Each number is 128 + 32 x the weight over its row's rms, rounded and kept within 0 to 255. Layers, rows and columns count from 0. Numbers have three digits each. The size before them is the row's rms in percent of the matrix's.

# layer 3 attention output, 768x1152, rms 0.0271, rows 516-566, columns 512-639
096:092124127138123109103116129135123126127135127137127108151143090135149144146143129146141132096104154087119164107137117110095139133116088139147136112104122086085129135139119162123108163114164147109170150168121096109208075147130097108102180143146161087099133073058162114194124097128076151106146094142124134117079187052079152117146146089130120131108163161124172157159187087069108115122185
105:169173060098075140091152153140097217176133145148121174085098146159126149128125059116106100156152136141145121094131151103114163142103110158119143114144070143128130127134092144188140088079106181092148157158130084101076201146109169095107141104129064162137145158141133162157113128082152103113122177128097152123074138091159096135152119094090147083156107170085090153113173128170111103092130
101:144143091138104182133104086078108162120104144126113117088102186120139136095140125174088126109129146131145139119116184150143151114099100169120133102134100118123166136148135086126043107122104123115144127124164121137124101162119123172103129101154144085102140145129122184131124159134161107157124164120060134085186141106137175114141115077137106113106083117139130138156114119161200148153130
092:126121147158102107111141100170106139149149096169088124137091146124086090147143097100124118129095158140100103077176119125130124124160112065069147104105133132117123080106130152160138122134152120093060102195084135153176116134139137173170071117175082133087098148174091147114122125150065084117096146098104147153127124151100074151124079094113125109125075165159126109162122169149178109098077
096:150156136160098125164101067130127161176158143166100118095140110123167175118128136112171133143121149141120137112114119113087115090134143118111109142137138122093127147140120119151088187101126145100135144176139129088124112167048087161105113137109162135105140131139121146164104133202110162118110139213190140169085145167137070154139127170185128085168076120161153111180107139119090161198127
111:107124127119122140147140109121131130110123146117128129143130118102123116119104093097157098122119128147128111115151150094123136140145142123116110097119129121127130126123105095134129109154100137095166137104111100112102118111131140145116109149117109118114137177157125123132142161097110116134161131142111129115173095134173150103131060112062111092133117164106124112143102103166062102152132
098:174118119130114130175132139140125102132141127141157114118154094128114084146092150156139146148135125116130138134113094138116128112133171153141147103101085158131110154106119147136177145114102115100153082169197096106097078096091181128065148128180131087091120142157086067122066034122100078045142194105113125156099127111115149118107132136116149158100185155131094148160149129150153174120031
100:149112154176137140091096092135162135129157097128113113165149185127165110040123126116142154095095116151083075151138093124118078080139103125103154118144132092144115089117145142105102103165125090090108099116132195124176108163135176093067115043156073136149222182121111176179123111131083145154144110126159178161179103056134147060162136105101156077141121140086158168058177061123129114097099
105:094135106080164113153139179167100117150148154088130158106133110122072130180115152134156135154144140069114156112112108157160110141120151127160116158118105195093137146134099104131184125139131193120166051132149177088049145093080127208136131131091140152151034147136059075105124093191173094123192106127151105159114134121121169127132107150121117121142121154158081132103102134101121185053086
100:171097140160117185083112116174150137115156115131162104132112156142078134127154127110115134184093124107101115150130147129123117082139123113088152105155112119108132097160161112085136129157131135081104185162178144160153154156166124099121178157075115123086165164212184066100125185079154104091127157108128134195089113110144130115129206223112128083145137151084170171088143188105183118192129
101:139132138139075139106183104094135123088162131127113096152099171127144185081115111103117130130127106139130092136181137145150112111084146128064140126125162129136105098104139141120065125172106107081098138147154162102131142144138132137093096161066151101128129140181149119100144073101126053120131127167145139160155131172111158167127081187055161131043168167079116116103186143091202143172153
099:132168187106110101084070147153132121148116135147155135163141083130115124142132149133132120117115157086135142103061102120179115119179141112137122103126088109135136122096062146102141125124144176191097106148108123126160078113066120064086121160094108176153103100151157140094112145155140100061209172161143155096149122077167166154065193132150155131100109073172121104106158141148135127163153
089:095105163075097081145158193089125164091166118108087145146162126127155161120102143090180096124131121150137146157127120116120120137127140126143148147081142131130147128109166127111129122123156113146142121101123100119061119125100130107159105101094122137149110098221176136080071123159176086189111151111122158101102114113134136133160092119108181112182157145080110103126139152166131142104156
100:144149095138113101103137118109110142138105155161157099102129105124126125124115176133099144105105131119129129110135118134142136122130141150093129131134138122132117184145139154170131112118134120080112122169160100111132106127045125104080169164112073098057129140093120136161166194088109098182107182108076111131046159147099161067123128177088069110134126114134174134157145172160195136112153
100:114148106175119140120134102104157118108115110085145103145130099096105154162124126117120140148156128137113135148146127134100122109069099112139119132113158159117112072108143110123147150142161119100170108034140097127140086102184132112155120100141155129193085099065150146091145144123085144148116111146112124124153128093089155121131181057093150197113114092155098158122144122134146061123092
101:143192135118102113044129128168060135170077127170111188116109094119095102168096111134161176126146132108126195106112071135109196145173047181154154098088095129096091149121143087149130184095150176062149180154077119120167127206131141102107086158106121099131142183134172146138134218192108153150122154089165092161052188099145147148087101149112131083164162139116181140136134116116088088095162
103:166104144109140126163134114151101117126160112125115103179175142139131118092142138157163176079124106155112150170094103170096090084161156132171127175041113119092147152146155115071120116152108139093062139154157103112121141148083048169072146139179125155112210219187186106138096084110145112125128109089133075193145121166115147062146088141123158150124090145065145134100143130096163103136091
103:146174139114156160168181147080152154113164141143117145107137128172119183143113127102098123097130064148105172138076140149120139134119127125159118186170108125127126156180118106120087152134160110103166119093169135136145128150106118177120096154111082090069121111107164096098146074120161105168137116122123135061125186109132119118117156092109123129083128136141138072128087058106085080132133
100:153108133158109185100101109162112093133125128136139089161154085073122108108148159165117201136098148113112129179105125160127139083160105137107135078099140149118139168123114086102108163145074110159132175135148141158147101129181121098117145169126097092143151095157114137128177179168091154127067107091129159133103173098138088138187153136120181113140150079097119121103095118132109060133181
107:152131136088117119139129151164098114112156146123105155130158155153106170109140129176098128121176107111124177120110139159116111146178139142187078165136102098103160148121136073112109109120146134180083184098102120137144116142100066126154117139161116129106138133178139127110084103137150102151151084154129111145121128155097104097147105167152140137109132187131121077111125145083165115121164
093:175124156169173142179108128092141088113132091180097101123182117104139130068102125146145171140104093138133113180126094116128104087113148121093147164133161090131121089092175110104123155172096075119141073132132113122133099109112201155119137197127110148148104096140128130121074107138151106123140115159093137150144135118144184144129157124175106153168193144079130116089158173143111125209117
097:130115068132153136119133102111153122172085120094159155093138100080153103151128148116164131193164145126170136177137125110150141145122115155110128107136124171140070144123065096126142158111110190146116126137097060077155138125153131049129118121128110169150106172105137134143118152147122080166105114141131086162135072140158079121205105129084073169189204119092142101184163113155161135090111
097:170115115150175128114169140173157076113105132178137121094121093135137110076127133152187171128112082124134111155143137148147104090163117131122140140118156076145083165112177116100141112134070118136115158140132115132173246114174122148079117194121212149117145192153162186113143098097091097148208129120179178162139204113126146126120136102145140137060116105106138155124113107126133165153172
102:114119113145141191136123131088123173133121113162167136114093167173127107112177149147093133135096087129132133090163156135138128133125115156132128146139092134153081120136145141120107084155160141162099093072075124112135098107147103150159072080087125120183131124139167198110158110142191174126187161083090096086165135102109091141085125093124119075112066098153128092172137124128094116095090
098:172116147146132183102136111141133137166162108113133092109122171123151128072126150117157143120130152156118090174155118163091088075123096138108184124147145137081113125118162121085058099159061117189139097168165100179095113155130097103161106151108140125147088104125150094110161116114111128173154144143127151150173125077122151135054144157183132095109092145123090134103120135059198133134149
097:113138140163153151144138151155121088127139060155135087146107039078130134138150142103091134156062135139110088111150119141135108109131153111094128124090167161089182165141137112093115164156137101061143124160061121185156080101158104137090123092120201049095109127161134163163103135160092150106085136124110131154074116106158108133168142066143125128162101115105129137117170125070066143177177
096:119132138128151153141109129126095139176118172133122163123141087088151132139124102147149163130121133123122148128145120136130146160149117142118153118133124123141127171170123127132093130107154115118101141087137100134159095128109086128165174132084089106115198117112135151115121133029153119170122162127196137026169127092137088144108165087117124145093122121112170127184123110132076177200112
106:110165111127169120177107116157140115099108166140188137163160118082154129144139121105173074111132140145115122132116139119160156172141154089140130139139133078130130112096148144121128148143106127102122082163150110148081111134070126161106112114136171119103073093124094120166118148178154135060080097165124138180115115161103117147127061133143146118145109103097074082112161125147116146185124
097:088071175162181125096113141127143145083145100113125098172138139128101153139122131114128136119104145114076119130127159172130103099167117085134125119114136107115150107107148137097158147137120127155151145091210098164119120147128112130136134191110133097091132040146159152142152078148110075139068072054135125148135158124094108142109116138167079120132121081171090170198093122101109115160167
089:093120127129111103100148151074141146138142072133066149078119099179115157142114137092137084177164144120149155080131111092154126150105136116127082124158123170126157107194112176162187194100162163126112141115129129135141113158100097078163193078111157153136124136152184109094164156158124133145158128216140174140113081150157058112099098145085161175118146191112136115137115211098084140174145
095:137103122103103121148137112184063153137151168111153106118129124128087129145140158144185159165132085136108138121110128163140141117119125121137139134127137157117073181168111104154113076074081152177121123133119101094146183162138166099170157106127200109162121134193146131129049089130112102179177162170150176109144093170129059134113173094151165162092127102100132122114073120146151125175122
092:108085183099114128122115116144132135112164134093146126136127128152143120114092171110157134117133082149116092174116104159150089076133152109120162132128117113144165116107141106106094104171133108202107183098169100174085124104182133101122114143136133127101118095070096137129144127097065126164080100141069145169083147187133162114125084179148112079082139118157149142123193149118154106144134
101:134131153076134123171127129142104108158167170141112136109139135141138155176123174195119074110150113190137173135106183156114165154111145157183105139110118139103162136114159143131110061134129161190152122073120139125161131073146127096185137165122147140144092091103186158054083107126145106091172087208126058087174119134172170049164155107149138178156131163162081114152087104115136143181125
103:123099123151120134128128135148181132127119115110141111150126097094123076139107130138131131137127164118143121115118083083110131124140119102122104102090163104142110148101117134119125168118092122162135106149187142125092157111054135130163109099127111152080096150109185089095149135140086135109159073140118095139165111201144144163064086115102121144096097112178143171205095154145080196090136
096:083123090183079162115175141146107147113163082099121100103116166180115176135152132111115157172143140150071114141132153142109088092037101152139145147172113104110116141126175098109122173132152121131126128115114177188147147169103172133086076159091120088108050109129095176168136164176145148156111174091112135167072085077059107102147155171138144066134115085116174119100102113105112131134106
097:114143096094154196114094126085083113163108097186115136121115110069178133102109098144122103109116113163181125130127142110127166167127138140118135107156109100072132102107117116152132141137139144098172156124100166079175062107114131128110153083149113138111101120104113137149118101138132126134137107147130172120193166105119136168128131087071120112091162110085151126183188047115106081159089
094:119064129139141161118123078084126164130119109120131104140122124115135144120115119134133164154164118153115130170153118169121155107100101113118163132117128126078130141171163126143078162167134114179108176125145134138163181145159142086112130133090110134112119148145114216095141167136062089075126123111168092080126103112109120136154202157119101084112109053119165150187095166161200138139102
102:146143088186108141137052106107130063103073172177133056134118110105113114161110136095129114131078168124122106163174113103107116105139125061093144082097127084108147123104119158134150169156063120148145178135146147061156129084155138102067126161119118139115108067078143111123132145159166151079149127145098131110140132063153144142120143184147139155118119111099119124138088115123129144099183
099:116163115128121092183143104059137121137131082135086146117129147108148142131117152117127106126142078205135120115127104144115127156131157111167120154130161125084166139155179129119095125118166114111124131122168152121058137093161124138110122149064089122173176151122151131066137083069095163125131115121142048143172143168115119144107142138071165220148158077109115097128125156088170178142134
104:133153119150068160117074098118139099146125084140124107158089086086131153132125118120107134139129182074153099119139149136123177126112120123091108058120146140130154116095122143105090202149095132115150193055144116160146096101124096090141138111146169124132137101161142146083119145128069177159125134141192131078149160097166082097146181110071151146137109097086150143138106122134112089135097
100:138143159164126142103118093162092116158136138163159103116127134125126093104142200158176200120091127054108122093147082120162100105127072169145142083095137132135129143162133113105101148080176130124186108176162116158194129158066064166069134124118172138141123208094137165156127090118127101158093092122081113076155189144156140123103180113137081156135132093102190100215149067194172145142063
107:079135127110139131135148136125116152129098076133090150117100113131161128113123118197068142149133117129161154087103163090154155156126134170168098109108098138146154150144139110127107162111161110088109106102110120119103131084110146162167147100131078176094171128125106158132077052113161088150109100100061138095138156127131092161093109081109113138117147116135133128087145068101137124052103
100:131139088086136156136074137113106143138110127128128161129157175130147115112125159098124100074172153127147164151100157095177159175098089172150124130164072123123139130148139139188143083098144154095124099098081112158168125178120132195125121116140105100149123144164100151151099114110148145092092215119146163120130104146158185076114122154153130122029149102077156182075134127162077167191134
101:125145100081091098108087119117097144155090136145132174117082136131144141163124135171146101144180173130173166079076128082125206166145108181154116071136078138156150133171062124203114115094121204087130105068067104137158136161089195124149089120144178178100117103073098132092152175101155115192168152147110112115135059054111167182137095091092122116123144159152202179133117129195131120141100
097:168107136051104216103112166136113142169098208136137153109124151213168108115117153188167110113170113135186192140085118162139180154139148150146098128131077131152160132122079088128134096124113188153061185124172081139118151146143085116135101150125178100164123085152101140142130127077135170086142079140186177119085070182095118116149104155117196133148140181103124145156185174070142146183122
099:111129156106065125119184162170108144132139175110102174147122162182162133064113093140132083107122119151153115117113169112087096141144141137124132118126107144148155131103156077145128065154114148096071065148046158167135136141115131115131057141102128193186080141139077129103114133126141117187143109162145088176206036168146147137121106142086156099133079176110128114085174154172108133076100
099:109127161147139114103099095136129082163137105112122128143119102117126111118114141123144148127091088147117128082093135103164129117177169112139115099148161098156156138146095106105090104119134107074092195097141132123146139126109145183111140203133084198119121163118122209127154137069144127125165085142087068121174100200175137089077105121093099137098220185113147167143211118147153120127116
106:118160132131148111111106105154120098142113110140074134161133114112150120110137135130168171111099156099126128100135126106105103124183139153133125127079117144108158137129128118105094164131146142142145112100124090124133087117123079117172088101120140106153198130109153134094146125105150143139124118145188112126164076177092130156162145108062094196108106141134139101129113176146090102134132
106:124146126117139138147138122109176099136130108132164146113163097109162088158084126116109110120138087151137156122122105104159144199125156130129123152117121080143100129122140125154100123091108118117119095098074116143119097108120104102109135124133130118169077176122100088099176144098107168144111138182190151112158133139113129094129127146103115150144166111139122162127151143129117101105090
094:097124116119072110123155107100127150113160106102122153120091153114098138148150111072173126122137136145120151096155149096145138139126082132110120143110116126127154089125125134135158132115154149099126167091124107142103185092137165129082117182170134161093128119125126129135128137165140099122128125118114086068117166073139177146138137169150138173165181160116107113166123144128115141109168
094:099176129091151119086118126101096126159086102120147186136131151116115105139128143145111089088138157099156176073083144131145164174196195101164077126128125119175166110136083138182123063090169166136120140158144089185191175169109090085150133094079120099165151141145086114094106100084155103160164118122109114085147087122084156154124149115124100116130135163043183149123172137132120132140113